python train.py --num_hidden_layers=8 --hidden_size=192 --num_attention_heads=4 --num_key_value_heads=4 --head_dim=32 --intermediate_size=768 --vocab_size=4096 --hidden_act="tanh_gelu" --norm="layernorm" --norm_place="post" --norm_eps=1e-05 --positions="learned" --qk_norm=false --attn_scale=0.177 --bias="all" --tie_word_embeddings=true --parallel_block=false --extras=["capped logits"] --init="trunc" --init_std_qkv=0.0361 --init_std_o=0.00905 --init_std_up=0.0361 --init_std_down=0.00905 --optimizer="soap_variant" --learning_rate=0.00119 --lr_mult_o=0.902 --lr_mult_up=1.45 --beta1=0.95 --beta2=0.99 --lr_head=0.00849 --max_grad_norm=2.0 --warmup_steps=200 --schedule="wsd" --decay_fraction=0.765 --decay_shape="linear" --final_lr_fraction=0.05 --batch_tokens=[16384, 32768] --max_seq_len=512 --doc_mask=true --train_tokens=149000000 --max_steps=6067 --dataset="wikipedia_en"
Each number is 500 + 40 x the weight over its row's rms, rounded and kept within 0 to 999. Layers, rows and columns count from 0. Numbers have three digits each. The size before them is the row's rms in percent of the matrix's.

# up: layer 5 MLP up, 768x192, rms 0.0815, rows 412-447, columns 0-191
# down: layer 5 MLP down (transposed), 768x192, rms 0.0537, rows 412-447, columns 0-191
up412 101:490565483378525555441530514491462472567541464528486532509463417580561492477454480534452449475578475544532456510454461490476466478460465408523497537552438589465529516519496497503521447494597537433516485486534464542504489462466541505513481497537521526455505455468510425516526479490402538509515508508523523469557519469507461510444511490525467562598470547479543520560568484501536532500511453397468484527525483523453542495506537447492469436446478533496468499517515443439596504549452466463532451511523503472498458518506450496584497502531502466419463519444474525541498481519503513514
down412 096:526543437517485494504524539498458564459490560484540476472504557403493469531471546512593502435550538443488527462545443468498439574483462532451566466457528533529512513551484523472520452484488447386495531524518504490498552461502521432510534514530477538519498471485575520585488508427489495516516448476509433480545491574446538458505453496498455540460476485448521533565482471418511509592546502446507486504470515526496478491482496472571526421444550463498538377537533495475484452525518546490527541427429485539447503476577481485488487434551546522529520441493515479504490547518498461472
up413 100:457479488448506458498447583461521452529473504493490525514539530488442557474465500516467536511492528482507579467562512424465536579509496546516514452558518460501504488438578475442576449491537573510472492438493483450564486457510513573533478544471552534453409515478509538447486494445485518453527480533543449469532452527451501468500495455569460483478485575555498545503431531503487523495426488457449481561429543489501461525509516553498534540579504516550479443494494501466500541518484509453511511465540443545505472513459516545489421451458464403516581517483501442534595431482508537552
down413 097:549517437491541424516498482494505531429507465481500507409474537514553480483502473414470460465524603533513540528503518412491571527470598514531491519561562480483488471567539533462510428509421443487470478496481522524507524501543536549523432527478519513550468473391458532489502463480502446496525532565446494475532482481520546461505502501551563492544498569546438494486492426506470452446458564484509500476502453544538539553496468425470485530548563477462463466533479517512513523580410501503516517499506460425491532517513516492546495504507484425440572553505518563535533518571449477467
up414 096:461488495447490559511513481524488491562532572487458519549487534459540570500516502491435488533549543461489441421536473561463528537481443522518518577479531462503541471405576507533448492445454484486514578528489516490523470472553452513481504516484514585449490523519483495429448502542478495496525537546516523503511479448505538488485479491441469488451462535497514464487517596539570484503617499556567471482469496473481485492486473524551465490454453459517521471479486512516469410489522463600472458416604414506472463451486482491453420510468483509460475523393522516532466453483459548493
down414 093:488474461526496506583430473515454491436498449445433505498479464574505457494454485532492459485528538430520527457482451457511522453588470543540471518462512487534482454477523495494557482446487472518478530485491521514525430562533503547413487439459530506505468427565516601541540482490518510501480468552578490526501450585511482451464487579485450469507531501497461501570540530520587551533440491516521592427433482458465469469440500496511461441459475554562433531502453517463428501521487464510471481533570465571539528473504532474534517489546550564533491534527468487523521553472526432512
up415 112:469448501542464465563494521517415483467527444500505561477531518540518502464465486449461521542480539520462530533479514513548502502534471616434474520536561622431486543521478508489505527507555532517518479504555544516540525546524434547514471556478521490506571469568496576537531411491478509596482512511558442530473501493496454497473497564435424449511465480537489510514473506489478405485422505502492552592517530546564534536495523513521545579446491450535503501576512534519505474486501509456434540481448450554468562542510479511508573443511518478501475521438479476498523465528525472423
down415 112:477487454494450488474563515508530504482521472461451543488510556465502521457494469511535512574458473511480460542549436463464477526465547528514524466533534501471479487519486497522483407498507433462467446495513553526454509487452480524461537608527472480414484468542534538478507573572538533513617503543484481488513556537478450489524652423441539441492483515502551483518481468499491454540418557466495498463452515483493392513522529435492450450494497485453425534575400542447581460510502543520568477522478493481500455504497529499517455502505474479502543497531483501476571547530492501470
up416 106:554546515558511512468524572575486457574518491453512440570487526478489451540555472459489535487579573490523580516527500489501530505523477549509538492530509486508489562494520515475480565541516473503485524499548474495537467473503500545494543506433540452541470555560529538457504500410531455463487478517599460460431447463527399524514435483442558431391468465505524500484501469501480459476435519533516498534543399493474469457548535529536499487540528485529497532522462569520392500569511506459496456556481458486432494551491555530477485527525431479478498498437500483521534457485434510442
down416 107:509513551509414525515451487516547505495518508507517546535488461450461500505451446473508439575452600481485497501482544448476470458456536520522498445556442447468468495598482500497536468511520440510500480433466423499410579463514558469443530472560481505528440468505463497503519555462468551475520503496532506478513527566529548576532487536388461549528492535459551528509440505490539525510546534519501516483560417471448446513557479514528507496494553575498526502572436504457575502533506436563521483549452479528519559515504471525491592456488493501543488503498481478568506537517460405526
up417 103:431495510478473497493500513494534484405484497505450482556431565520517528520499511480503490538378542445510485510529547548562459442511400565444378470501529560504489539493482546566456452508524510512484417459512463425469501429498503516539451541559483499497560390517506510523505503459485513517453466528473424468551582515502517520459486475536523487431585513438578481452514493477469482534545482571437473500456518476493489509507454508511521545546478521448553492532443517526497498495483548485545525522504515526515485450464461529508453484463587518504489527486536461594527474521544431498
down417 104:504531495491447553445508541532543467536517550546486454487483553506557452469502496566537479494464474567505497484504459503546518522440514516515567521460493509519519532513503502529521511538479517543486436444518461513457456489568576468601437414458506529446445552485540511474516543523563511534407525522512480524418487507503501547555498492481467489522515464480488503507512535524493554482472489485530442488479509464374493525494471500598597447510509385526456527514463546494487452499555426493506488491430524542534558492527469530413545474491414476471521529600451498509451515456499562448
up418 099:577529514525507504540565537416544528466533465495455509478524465482481528524488545527472485412472489500531449460516485523550496475540537569518498438490524571451475524439486592474546518532603472463476542482524446459482506493456482547426477497467568557543459484484494439534524525495461504493466457462496578484502514505500514528474533540440473581485520478573511524521475517489538483491466423447496510527455474510524497471525517536480501539547620477450522444526478491613576517482559536495537545507544522550535511507537464504504489490484512376510554450510489535624472568517497509485
down418 095:444514514472533481507524533435426519508495388509487473557488509522485415555512457498543471480504486482511459445529530540527516478475467402538542512441560477484493479469493476494498500474489579458406442473519463509508537519502480574427465449545407509483474547420544506505517509439564466494474547491551476490489474485566500474496537541485480534472542440488501510557492391463449471526508469498476461531474484577536513507543531495558522527531490487505446550451539472516490422635442458496462493481453495432517548493539549551474523486503437480484513498467525476473495550459393540501
up419 101:529514508497565511545538471503522475521528519555497439572550510436500506489459580531473478498474519454482548476446491469470463497495446462479503500534562522494529485537500504471528491548500519475514539529493376466530528534486500528535507470524483539480399503487518497501574491497467507414516456548456610468525418492532514399598550491487550569368519477515501543536489536508443592520534492495549466518415525442450494458503499508486458486490570498431452503402444523455574484516506502530490513563525474557443443496474509538529526555498500504528534496490465559471488491536511495522
down419 104:484497567540559499464478391492517488523477476450488491468440483501523499489498448500482421454469442454501433548560513483499510475565579524469515477457555503481559508457449507497490540576553488426520467496480506529566566512552554512518495576450569557533423506447512581504513553533543482554537548572535519465473564476487461439455455476518485529489473529491571536468557537448524454527450561487512440526475506511517489476474479425438494459509494480478472469495400546503505547487557507510451586529418534487493512477518514460452499478475565520449466475469442526461542461516523463546
up420 095:506536433516493460484463489487518537479488448487467492516460449480549517497569415507505465503537505503575486461526457491473527447520487543450562448524517517474504523419451567534533445485490479574515444473494532507538463474561612526516447495542440538511493558486395426483520489477490512549539433539506516518513545534532587562493482553551555467528565525446463488481475481510515525464564573474491495533464519587534498523533538596430455476481543555505533527485485461507544432521543480450545520506491524495464492472434589453528543550585453509472538478487572464513513507500478486461
down420 099:480476479510475548501547537555531529448567513491481539481501553476506499470475434516553545481541491497511525486498442498529527546466512547541481584535575532500499488454505528508445547489436484466512417513461552513481528485484547618468414549407542462472470499523508490536535556524510571462501550534507543485466407506464483493397452493334480467478522490506552566523499483486487564512483511531485485493512522559475525480519452444515455558505506467498410473561523503533497478464508529445477473589493517511426473511519514533500549514526488505514418463520579475475473531421488506527
up421 104:476515449518448474580512524430506482473498504508553544539516429457465476500380502486447526555528456438494540513469501442452461503528463548496510571448504497571494508473527497548503476532459552498500483495472445439519519429579534536539543486470514436511458522508569479516551526491525586536482504483524450503468581503385448434529564562523511552543552543497492545482469497513480445516497576504460473522512480512524527412451494539561510491494505462535511543558503555500488544524478510534499529485463477530470456475562539460484478465404516469552623465470496502449457545534535486489
down421 110:481593506565488555589477501541524505508478518481522466455434448496463556525565482473511484455479507430513522545485496424555539467506449571432516527501513595504556470466471500462601531526469494519494461548506469519501469522446484457475493548502540459440499544544508495442430539476470496485544436468526434491617501464462478440493461504449520528433544508523541454472414550488517596411539460462503496520481457504512481474506514488486515509515501482547517485512552482536506493520547545508521469521528522511477507534493402474446420493460509482513555489546468428426439483466558525558
up422 107:500444539553494497515506527486512478552450515487511514498492517504483529446459418452477501492565453435548614397507543500495537549549488454527407473483561505531508508522551575548448427482526527434499516474455468529562475470552465546489488577514523435583430496522472495473474459489519523519537459518450515486492486538555456493527473439491504563476507526522506526485591410460537492491490469526392460521520510500540467470540519457487514482472527481546554551405427485412420504496507482456513530574502547553517494482489469517546491461544521482428497431467499478527529477513509516527
down422 107:597474538559542527506494492471498488466526453493531486555499478520533527473505442443485556465504505492566550391448519506500494581543471549545442473492435521482547450474507482511450508450463502493459535499523535538498464507547440561492481408478495498466481514460425480497456430439569508457473495495504464517555427525481568455492523544502504513585512484526431503547444458479449435533462454525542443536468479535414515506587521497519514503462477482499488498503480473608455515590439510465471492499539553539499532439425534469431491520470508513494539515488537427545496508543492467583
up423 097:535483489556579521503482493494429484506552531478503488561476461519497556532503518492490497521461489489514522433447498500443472531527558518498548503538427614468510499556513489526490506568483434524432486502452473510444476517486423423530450580557578516496460494452502499540410505485516463502620488502551476513492515581462498488486561440560515490463483505551465517478604503560554489487567412452503536548528487511484548517505452453496523509462561486540501476454463528442522459464477537512496567478522564481529457506464559494487397490549489512521503500492482570549465539442559500476
down423 102:494517406446422505479467422487499500512525470506441534492558481541483567477564510536516575490466478397501458465478525499453546494428491480485494512537488504500478550515473532455528501508470492513537521499485374546419523514473442538496449520557562433596511579525485506503518464523530522519559488521514543570438480433548481455478565561471565430491537520519496543505498471514416449442495484548525505487487450456469492481555529538439514448436537550513533488431444522495523481434518507486511484504553571454465459532500490503525441519536500415489467457537469572518506494534508520544
up424 100:454407486473539434509478489466430506453410475422508495529491511492520512588484496506450570530481504495499569437565457552516540504499580509552494546516440572506550515504517499500442510506551570446507484493550494555577467461544535517493496524507508466482448544533523452473477464484528487453506567523485556477437464564451490519449537526555473451470505462505503504495489437549429519489495491468502435494553483552578488487523532536493475507419454511532472492478476577556576502553440519440507487482531509472499525583483519586404542582519491540510482459524466508532482520580502508457
down424 105:547446528484548574458521474510475532548522490494488487447523521409483501527509503477513414471475526483484507521554517488444486493555480499449509600449463522514487476460574522542511512507485453489535521398473520530525471502475508507485471416543512495525486477577492618546412522523496544479505519514518444533480496494522566552495574512518447553467479521471502489506525516490482580587472533469507480479481549471460543445473519501535473517562608529568471453491542508405550551495504489589540541533501521566465524507436541459560457533461495501582506504463472540528497550598496518537
up425 103:496477487485601567499539446481453424510510492506564471553533525534472454519523523440442479486441480439493553486554485434470553526424436509511466459466477500518499477574450547508499485435463463461521544486509517514464441520500549492510493523495579531586520466558495571526494538447486448468479509404490470516514513546501503441445472572482489439543472499531451558474561406590485507504460472585452528486484525428527468513492508447484532506516511516558515480440523496512476548464531498504473610489484565557465541509504473497591539456462503508503525491441505505448530488524552450456
down425 102:493557465540580497482531462488452495554463485476453494515517510512603510482454460483497504526510545575520520522476479473503531461508513498496509549510500532458471540505558526458471440456507527557463511438483523539459568459514540591519579419537561557532444461479490522428493433528570509478422490541593453487474493521482473473484478535561510507562513573453464512491494520486500433532434482468462442535444489515569487442546423440504499440443528504521480562546500477428530539445512464538430402512523553510513470454516438502509520499524432519521489478529547483555470530494542528571
up426 094:575484518499432541462522497568465520516558464533443488440501415459474466586473538530475526492503490497483507527529565527517503514491538468483405467511582500480415475461431480528541559570502491508487521502422457477472485598449507526447517479536538517508500573480483527538565464514515496555523563509480443486519465477461566516506526464434509468513496543384559506516488500583440450585416521511454485567475487494472534438495465475489511482537511490489578462513483513471525531540433526522487469460495570466505521587534516482520509495511512483583507473448460460589515526538523501476
down426 094:461443478429479496490510502448461538516467539521514461467479537446494527605557527487549401508523514434473486549485476461430494411550448534508497469488466430483492515484459543493525518526513517557484486466576394550544424551498570506488524509518490525502501494426541422492559475504531585478498491481545481493381531433458465525495463475522462506502502557495519456509488496451494422484543520440464476536504541494514514466482550503483484527516500445452518509499561475506464417488472498542492489550499512435579445531421519469554511487535557581508495472488486392482485555485463524494
up427 103:486412540478509468517514494565480484539510508512485463520560506456549465522572484460484462456509545429451469444476467497486571477457447445512502508547507489597463591500489531469468431495497583427593456485557431551478564521481502497523554548524459499537513544517531466558416489493509488523544480517553552462455497560529549517531502540521522468514490503639435463501524460471472491528497517510510506473422490523578544474482501479529503434434534512489526517486492485504457554497503510460480500437496515476586473497563422527562479541524462584488479443476486535462472492458449478445
down427 112:590453526483480491543470553490525607450484515470472496428511579495637553498473544530537472536479531525524459537561537516495520442427485459527522516531539518495539472467509503492539491522537434447507482498497397435459521499597527471481511483440470593533573543451437569457448503504556463490547510477508527443457533472515459494450498488524536539458457553468515527494496480510505431573520520512459467476490492472541478562485567480452529418550449501495529526487520515471484534463481496540460490487461507492524516463448491488537476599451526523427526569525540522541537469522490524458
up428 090:444500475586409520578491476506560508467529470457474441475517499460501478523497551560534496490531498507462540499598500528499484508537537541532520517544488455461556488505474519561538631488496471560521443504588476497529491495526473540514496546506489393589482490499534448562471503575527432464487432486489549583558498522428506499490463472489496411472515463502458505517491418540514523467450501484488546477478550489536521452534477503559484497486507409443412467491486454467528444495500441484506497467476474520507474497437511485561512486473430559522500496466456502448516503521606503550
down428 092:434518532453490488550515495513513504532536506450601513469544493490486522466514541463544438471472421516494452444402470463467513495495446518478456461516592516521545523481453506482506516437506491534505545556545442498507531520523490488537532525464432524488468476477459528538487495587464445484504548488532444529509445529489457476568508482485467474509532437617569480460523461531419507433488584496484502480498538427531515497465483479549446533548513522500479520499474516419460475529472513487557560540473473484476452522487545640526449548505568557537434541440551481539540502516553508453
up429 106:493492552457553463529426474523443580507568464491526562514522432494514528550566478523499540488449471455519534437473481471499426520491580476468529552534540529493530472510556502504486515476459530541495446529566517455527492479499520562513488533490510497476438462563475485463515434410455576450515537506522495500522435492391522514472481518526618447513456494497584509473461588496490492474546514506499525518443557512542504527480476456517529515495487441511470439544477471535490569498449585499512496494522462491514458467488493497539530598501445416440480521459544517424530499476453457411
down429 110:510508565522535486491453425487472485540477540531442404497477490497595471560497521504432422489497509528441491482496466569518508472479491524443574544445587559526441475442522476519551551499520550477517442506511463540545438480510507411516607492567496507501506544494456477535421520464574528461538493490538535518471495479479507569581498532514490489465491454523492481417559595496437457574500510490494485476512459471459535553531493491504521537484508515531480528526485543446475544497534506531502517517534452537474525518480470529442431514464515464433482517499452539536493400466467447407
up430 106:443500566521542528529530486554580532513490504497518473499538490471482517511506513492537533492492507564517530502562527514525415459509465495504544459469555487472529457467503505524466514515515461496483493581461513530524453543540541520524509536517466500513461577524495497538535563450603489504500498513427456476477388421429526552551425573496500482532462526461474560539531485521488569396466542498549589508429547427455528418486498464520515491501459485484518515467487497574515533519484501488543523510527553501461490467572485435470530508482366444511546537565457402514465505469488492486
down430 102:515494549484451560508606481573549521471525560452480522560493589520522533437561499449573506457516511443552457530521503546459567477501458507466427447451603505512510586508476488496512445479489493446554532450493486520433474428514507518556465469512455457539430481424577578445422480521563522455499475491485542495523480498501523515471489529502519448509451548460449511494518481467518490481547487524447505472468537508540523475522473545518508442516581465487434520482469467486525437469512551548515532552578485531463507414461555501460453513490518456481530488505527506463553407528511473507
up431 083:511342494570551410496504492472539464535601472515537509494483538499485439497492466513511499573524577497509416552454471437451563504517502511474477482461465551595544578514415484506546450540507511550538474464509539467522508485551529488506472464501544551438534517437476579479526530512503499458473503517527507527462570499423490469463504462542469474519552484456531509480530442521525475488535534493469455459519493524485400479525464465514525456508471579545473444490504497495530571541490455464496554481515507423566541489505558502407499523540505440520515505481420511553520479488492507498
down431 079:499460573506490428566522521469501546487516541471525515504483450484504549531559482509500538505525561447520495483494437556524512556523530512517576496532421442530512448520474576490507552519469499512482526502500525512515477478492476502583503407523486453490480508486560461561545489524473484475481501491510452568536469527436509456438506494499499517559539541415463501582534451482488408499518474476487492532505468478485557436548505416490575510551487561570589523528528519565465566534440413543520538505512485528450451543565526521457518485427449469576542570465537505564496500533464566550
up432 105:489562442510463534528547479449534536479451504529509493498515513542502491494483429423517492464501535409505462543574474571573474466493508543443507490451465484529493585506506548496489486540517552565468503487474532483506448457516525462525441559434486462510497424442490516441535487481561509499559594488481506593539537465481511463492523500538485473489545475539426499507500609485553522486446486433519524509447508500543473599513516504560474491510484547490442527527533474480530489576549408512551576478420484504512555512488476486441590506479568446545435472471489477476541539535482524464
down432 095:460477503433533487507479481501489515532511504504473519483457493503497492542472550468467504485511488462616487509501505454492522481508495451466534430509484451533540466366516520521482475448439485473446466622513520475468439487505537582566501543536492473496581455510529521477497470457517465462534504465533489519467517556500508584453523526466461534452476498390475520476558492472505545463483535544520477602529426517457497512553461554542485496520462489453628510494452531465470449510523488475458453509420542476474423547500486499468493566498434458544541483441501536561482490561514420511
up433 083:555624537551464532487443485550456483565489495552438433434477509552527480548457480530528437483492458466578547550501525550488491498510601486483494466486425545518533539418493546551515569469500480549515548471478478478509431488498545486517498479552489502529558505477478532497548511449453542552470467543469553528465484472532474496386591462460505504450504468467466480601497431485510486502502462538450468496492452471514481526554516538434503508571458519498567453530445515485473439516580497513446490491455516531526437511483517514498490499518441484503558476432546497556583513493477481480
down433 083:494548449463547490517517411480550523494511492507490506468542434476511588489526471530584499541514495534533533485507515534492554473497485463418527514469611506555482430499486524473527450548498595446418471436514422468453532473549518460541511519483525424518578505465476530469491472490444461521479479579474458499461421459478578465466446502465504461505486453440474513508472510432495503490476423465513423440580458453478527496477461526523506493532520502495552559471516485463554590472498538458519514520440495510554492535450420530519562418510499499511470469569533533472494552491449503497
up434 096:462528540535507536508501503462507522547493565550472491514515523570508537501525555508501421461516508489433499474494452466447501548521494488543439485561459498542561521529456393444503432451544446524470525586527506552516497594477541510574497480502533595477501550477445522493500574446511467454491518454480520452587471464506554551482562490493462492487505577531449494530506436521468491399464490463487503504535564525519621503545459465483432521573582483485578504519476507547497492515465477561480424550484465542454486455533535484542545524470467465473517541513499466515489543527478520527
down434 103:543536551508473470501492512511498539454465527511531549508470504532469485469523558464486560534467513527519482496468512539490435540382502516472448528528490517470578526495516520450563521525495444472465542534594567512425508532498463504560493489499488558452593574492499471473488493460474493455524458491494507527538555395463460501473519453550549436482513448454560512508437537535495603507500462540448485546562500501563431536490519548488590461461481522478553467443488529578491536502558544527479532489504523491597457539528547510480504568482568513536447489402520481499473440463491457501
up435 104:478501565537482539597473552462480523549457528530604542499479538575440444459533448464499464512476502509471496490556521538495538469467496500493579488456510403432483514553478509523451468465473461508560514529493409469505446464538455446538487458542480485462492470463491519455514474466453435551507452512506440534531535435475537457443503473544463527471534477488449487451484476575546523506536571494508564503499504517526496523534502532430488538499453493518550502514521405519517444545508582547518505469511511587512478508420494512456438454494448586460435437436560547546523513500490473466
down435 102:432522495562498510484490473498473519544534580540440526477433540506437464479507529479475505437513476503487539525535495489533437479493435544504480518599444514532454487470527466458446551396539473593561541491529483563522534454503490499441537463499551488480505479548538524457474503502484493527485504443526481460561452527466554500517514537494494473499473470507495481463540559452513510481603499430410473591470601565496475551502439479472496463565479557468482501538510487506533436376532496483518560463495531509530561539534399471475549511520497520484504474542532464477425521501527504550
up436 091:491514532534517485584517411488522496495495448487509501522443435513498515478497607507474551543540427449515498474477436526496505541421470459496460459532449497482559540501540484495586517429480422519557529516524501474520520512520504450494540534519506541483517481499446414526593504537610522452523532469569555515424595499510492475534450488482480424437536524512532505440524594471560473440479508482420489486555424484481566443515520504475454562531532512550490446486542535545486542503484513513514492487503505522395468502535543426485493476538532525521441456469502479501473505510502453480
down436 094:467426455511566493436495517498472549527500519487556535511444468477528485497484506449534456582464535514494443569572513582578568448544503462463470464536499540490497489536470525476560504528538487527484530566433526531489505541502533532458485498457519517492564449484448555569468517541489506493473472458521500511530500471548514481467530468566549473568473518440477516494537435504545575446523602511431409502517575487466545519468517481514427449523548440540441430431451507516548504542527542458472504430584446538464541578517501490509434474503545520456508482495493494458490507546441496522
up437 094:519468493477480537469511479540515537508539486512471530408548509512465465505516500503594588478487488379465498503551536398492537528538501510567500501499513442440502482539534575475480555489530431519507474489476514455508476503444544531517532392525413561556505496474502518541472481544539464535508496556527517482490472492514517530468462443473514562467527474544490487482558535489523517528521560516559546474522503559549517516524490530460479486437472572559559496476536517471432485546579493471456474464567540480463479472526456520498481407501564472527468544525404578517504431396482505462
down437 097:555497519527529525438463466546520482479497455440510436536504526469504543532484511531436617411454411522496436490565463509517570475530438489462570522525530543536493473546474510482486490472486533522477494478539450535453576541466456477563481538507498548432503455437523464449483547514470474552517427464507472453496510477425476503489498537464516552521516493509467491479496610536538524521470503549472444545581466507495522445496509540528595452522531497641487483548503508489520456485544515483481462471444485439475577495554484548447500516546538529481490493552538496478489513552445546556
up438 101:563499473513494476415431547442436483458446593482501450476505557532512535528531514517476558524495597487540543503526469479417488511536505492588548456495454475552510447507504469552511488488585461580530541431457515546501521483547510533585555567456504466422485481461480428485484460426484490480476504471479460510578475512544467464495517441470453461436476518489499482501539543434535533545543476558502515465511472567496469464486472471547500478560467468498482408501502536478555540534476520477489464469542554552489473417523472501533549496507490547495574427500486534522465515443459539447
down438 112:517493448482491499459503503451476469560545458471487511543537483462495523416532529478518515540472499444441521537517506506552441495535382551521433473483423523508514531525493527471514426510463498547512522477542496524521509526536472520454552517552434535512506480498568463502559471475476531539523492518537531529422579536517543511563509514555410503494453430533404469534482476482542522535451509538533544548484536548472522446499552516495540515470562511461489517557538548523465580525465539473457536476560481473387524438406524499529579511537492444548548548463555510479510478593452489527
up439 103:507504458492493535508544479546540453472506496551470517605497543465581549538528459516511482502591507534474452499574436501571429522555576478524437516499447450459471572480510470517512499552503417478498504485503551540509486526527475498511511472458408450462470491494518541568413555545385462524518543512445526502508522528503538561522506562472517594490484551524510518521453489451476453478454512453508482454412510515431523477536514475513442507535467481516516557489530556523526459511533501483463579521479502469492499514521539459427466554435469434504439554516527462483591525539509504462
down439 102:534495436491526573446460491569554380485457519486509540508523510488515530500508507521519486503495493537529434536485519479382525477464507517524426492487468460474504592482521539507467547468497561505472528493540438551461569513562569507521521471479535444469476513512507563541531559461559572489513431540470488466459511523521486521457514489435385555462540414456501527460510491450538546518454515410546526524483528486471466448530465425517541526553529539482526534535510521427529413461483452456477517498509550453531477463454519533542506512476525539532563512476506433512531508545540509581
up440 097:495522467516492504490495558492537522513499529512505538453454488595482471433473532489508524512418447456527535533553412527512495508468483458517488448450480520480480465450518455466531527521481468487482539497564490473531505467429492505497534530503508467502478535486481495520556504408495493500533529409518538505502508474507523451548446472585546491517508450495538411480505511480556463493470490520458484501548531571418426477502534578447577463521594460588491447411435537504459520484432520540414478431591557548426523509559520484489483540452483477512524565529482476545544552457562525516
down440 101:454493476505584525485536460599524483445588459471503462512560521502508473441548528538454587464459507505504566511500497543469525443465509530466556585546454463524501514468469530500557483495500567538478433513553503467402532533514559578522431470585484535540500520440556482532462494457547497493482442429498468506464512530461410469531496455533573493451508467468445479546518498494538559534461462439493450503447487573451434607539553486479464478574482464441499509499494481518541425466519546508476470491487487531513491490499491470477478455426507435481526512493529505462510464529499491532
up441 104:529493494487497475480532455471517419548478434554503506520559522563560449454523451461508505521428470511535470568531508425458484538498532418475519494439608528512485528521486513482487518517559480511499517472493442450462556565502469553512537543467450453554498483469482547491522527518530519553438501447533423565497449477577445521485506570490510466482513587522457511443505588510550425551504533498444479499530553516515496459482502474530588477436574529526450457497481515496498535434444503498492535518484452431518479497476583531588562465527478472460526476489441499485488545498470561429
down441 106:493536482569464454491558484566520444560583400557492560445486622418509514538425435531537493484545457516540504459475496529476495465551538428508534557450530534484459439554472516526526507587484430525508389541448519556491479493544498477508502536406542414546402484512542554532476520488493506587490461478525473522514432529505485514460546521535500442469550507520525487495525484530487505519490546483448486512468519470497446554479473528500471444526535503476452529470527526513536525531512498493425495531435464569474491490536503499540488528441447480521469508510566475447514514510498505549
up442 099:501457404474442536458477507445460466516464564426467540526429521528469508477492499462526506425532509459477548540479469463437564574515471409493436487529574536527522530589533466573520482419517518505532518475554416488511501495487480556505442489482467457498480497541546471511542503497583569574512535488454486420521474534519507593542465491452502487539478490458504541502448496517541406485516442500511503459469517448475484450546502537579496510527498466557510536460514497443456412483475476526463484439429554520462516570554506558500538507506501533514468523450561521456448497503519528490
down442 099:519520525424490506516547530510455470541526512483480436479490548604493477460489558537466492430488527405532486459482561543518526446504446481553517509481514466434529520576564439558457507443427516568495533484593498446484593491523570462454495546442554568550497559491492485512527421501477553527488436485492542488484475473534496563493506494486469447533456481472534507552495509521519430547489463451493559447477482473464578511477469503552454572487480484521505520408457442498483489485521490474473487409508528601559524475515504494484560450537501508493409448494494457526485501512502522488
up443 103:566531548532585535498543465469473407568500428391502463478493543503493529556473513519499459457517549500497562443551491497482520498552497498504442447427507521476519446516525452470488504482529482502524523489463601520463515458546492468447535468504545541549483564467474438500409470570516487491510447551522501464502477477473539513545480517405517434491482499495564525574497527474449439485562543469545578498522558545528505507571505548603524585545514543516538506489465539471454477527458491462518511518513492543471547539435461548516539461468479481532562453552507472461477499429530481473
down443 102:524559602447497509451539452478444510519588499516527556557524520494488461507515487510534505552544536486466493468509516535585567496563487524528496573467529510529458485572470476516484494452528529462543425546488511491511552477538480516527544468433479494500490497482587507588490495448519420437488538433576473453494509473488501521531503533589470557491484473461509557542425554515466464460546494521535507544582529498517587503502502501492489500451469484500533433495500563560429495439437474444510538439504523552448498495475434530433536420468491481467487550506445426436496511496528548512
up444 106:542481516455511443407497502476514424534572459520509513548534476463579506536519556488540571544500461471520549456514496481434513539444514499621516531506592487546579488546565524486531509498495529541498534522537498461406481482504532489496564497487444541488432446474550530406533497516506523463504541565506463453488587537463536451520464544505497413522582550497529539465497514496492499575518514558512464471468446560551489441514472496567469507482503501502493556540460466501485503517503517515442507428514514484517442421490484551497530463502572490567530447507488470423546458530505456508
down444 107:501513506431513589468452549520568558559467537586379516473488463510511495541562581546489496410526486462503496500489497552519538531490522446504547462474482539541503481436521471498498511527557493523485469452561493435500499455532453560440512522449534451479429542517496531482530519470530504495489549427495535505608563444459463524497486525508497484505486518441454484483497537471522495470567506547546439528470436493552586518574443525466445559491460494481513459539497470527494533552556535440538526560428577462434478496545452503520467502521487508529513540530504543503451471508418542513
up445 102:477498522551508482498419521542499491474460521542529580431510491435506474522454486543628475488532558474457418515560533494465510474548460491462466483517451513464480541464503555519509489526479501475617464514471517446474505543486530496519545484552472507486541488489497530575448441389470488500450505447489575497541543442448464466460565537450495468507492515492524547597499418487480484505424470477535478525517502521440433568528496497479453468520558441483537454481537528510532481512489514529487478446507480488463479492450473559516475463489525577525541521396505503555520447487527413570
down445 092:460514543513439500539482583543444430514560499542521497548508477471517397518514476471497520462564424467445518462568546487507477480471477428488518485497532463431563473507508486441526489565483549549446476501506480421501508526494496502502482409450490497520418494561446459406536492532458541480510508537470467494543459496550529523510541506470545502463448576540448445549533476466490489439566517482528372514544453535471496545509537451563466574490499467518513501503481510532501581548566498469481479530540491523517469545446520405507517499554450548527490530506487522538506537423528469453
up446 090:427516537458454493493503555500481508464520479469490548491497471500493444514511457461523437500488476499486529502503531529533434494440488447565502546441504430550470520485524473510495489503476533443525454572464517543531485504600496577548578430515479503477517550524534472594534494535461474452557474434481484509453499508539487405452453495473566490523425516515436524479511509536484517443540501507567548480464515488504506518555543566626470552507501380502578431523508569519455458492444474529486497573468511445502476518420544529552529467518463504504483606521482503488522456527504506524
down446 091:507523487497475383488408521501430525448474411518464501477507416522488465512495483507521490511514537476512479471482492506443413482459436491483473544469490508554545517466511535435541484491546505459538526493496490473520516506403472422573525437521505431515477508449585559551481501495407456461479543464542541563496472530456557535504458552460545488488582480457508536430507522556499447485527433517491485496470457462465553513512505506521480492511523527525562516511540537442470507506448516505517572565531498472413481498525458478590514581412519441525535542476571524480479501450461547494
up447 094:479482520538500551550546588543547528485510514567483498427446511519439468472526494454538570488536483533517526535526469506447502459513464512495498445512521490509538447407465495499452447466545416509508497469526515490445505542545544534498502521388464496486499481574564497517481449578491403525505447475469505543525548514475507509460487551530479496420510450491480561489515472491518546538482558482522450464520547444488507502511510500485458489407539480459559494517547464423498483504489518527531435435507512443499451447485529489479430505558491581446536521487517542493422413418601502562
down447 100:438535458503549468511487564460510578482548513566475431516473494470517486528533474491559545451512493516480463487568484495508494435561462515497503493489525501514441497521505527529510498484548471466428494471574521514491519480485523515477436443502594540415474518591566532471534543520500492449563504488436457539485549535488544499530564520492515513564480553476490550500533514592511531514481541438524591520516563467469465416459530465425525456509483455503516488484401484478513489482468573516509550455547467512495540464472556511437544533429485483474470490585435482420478521504497427596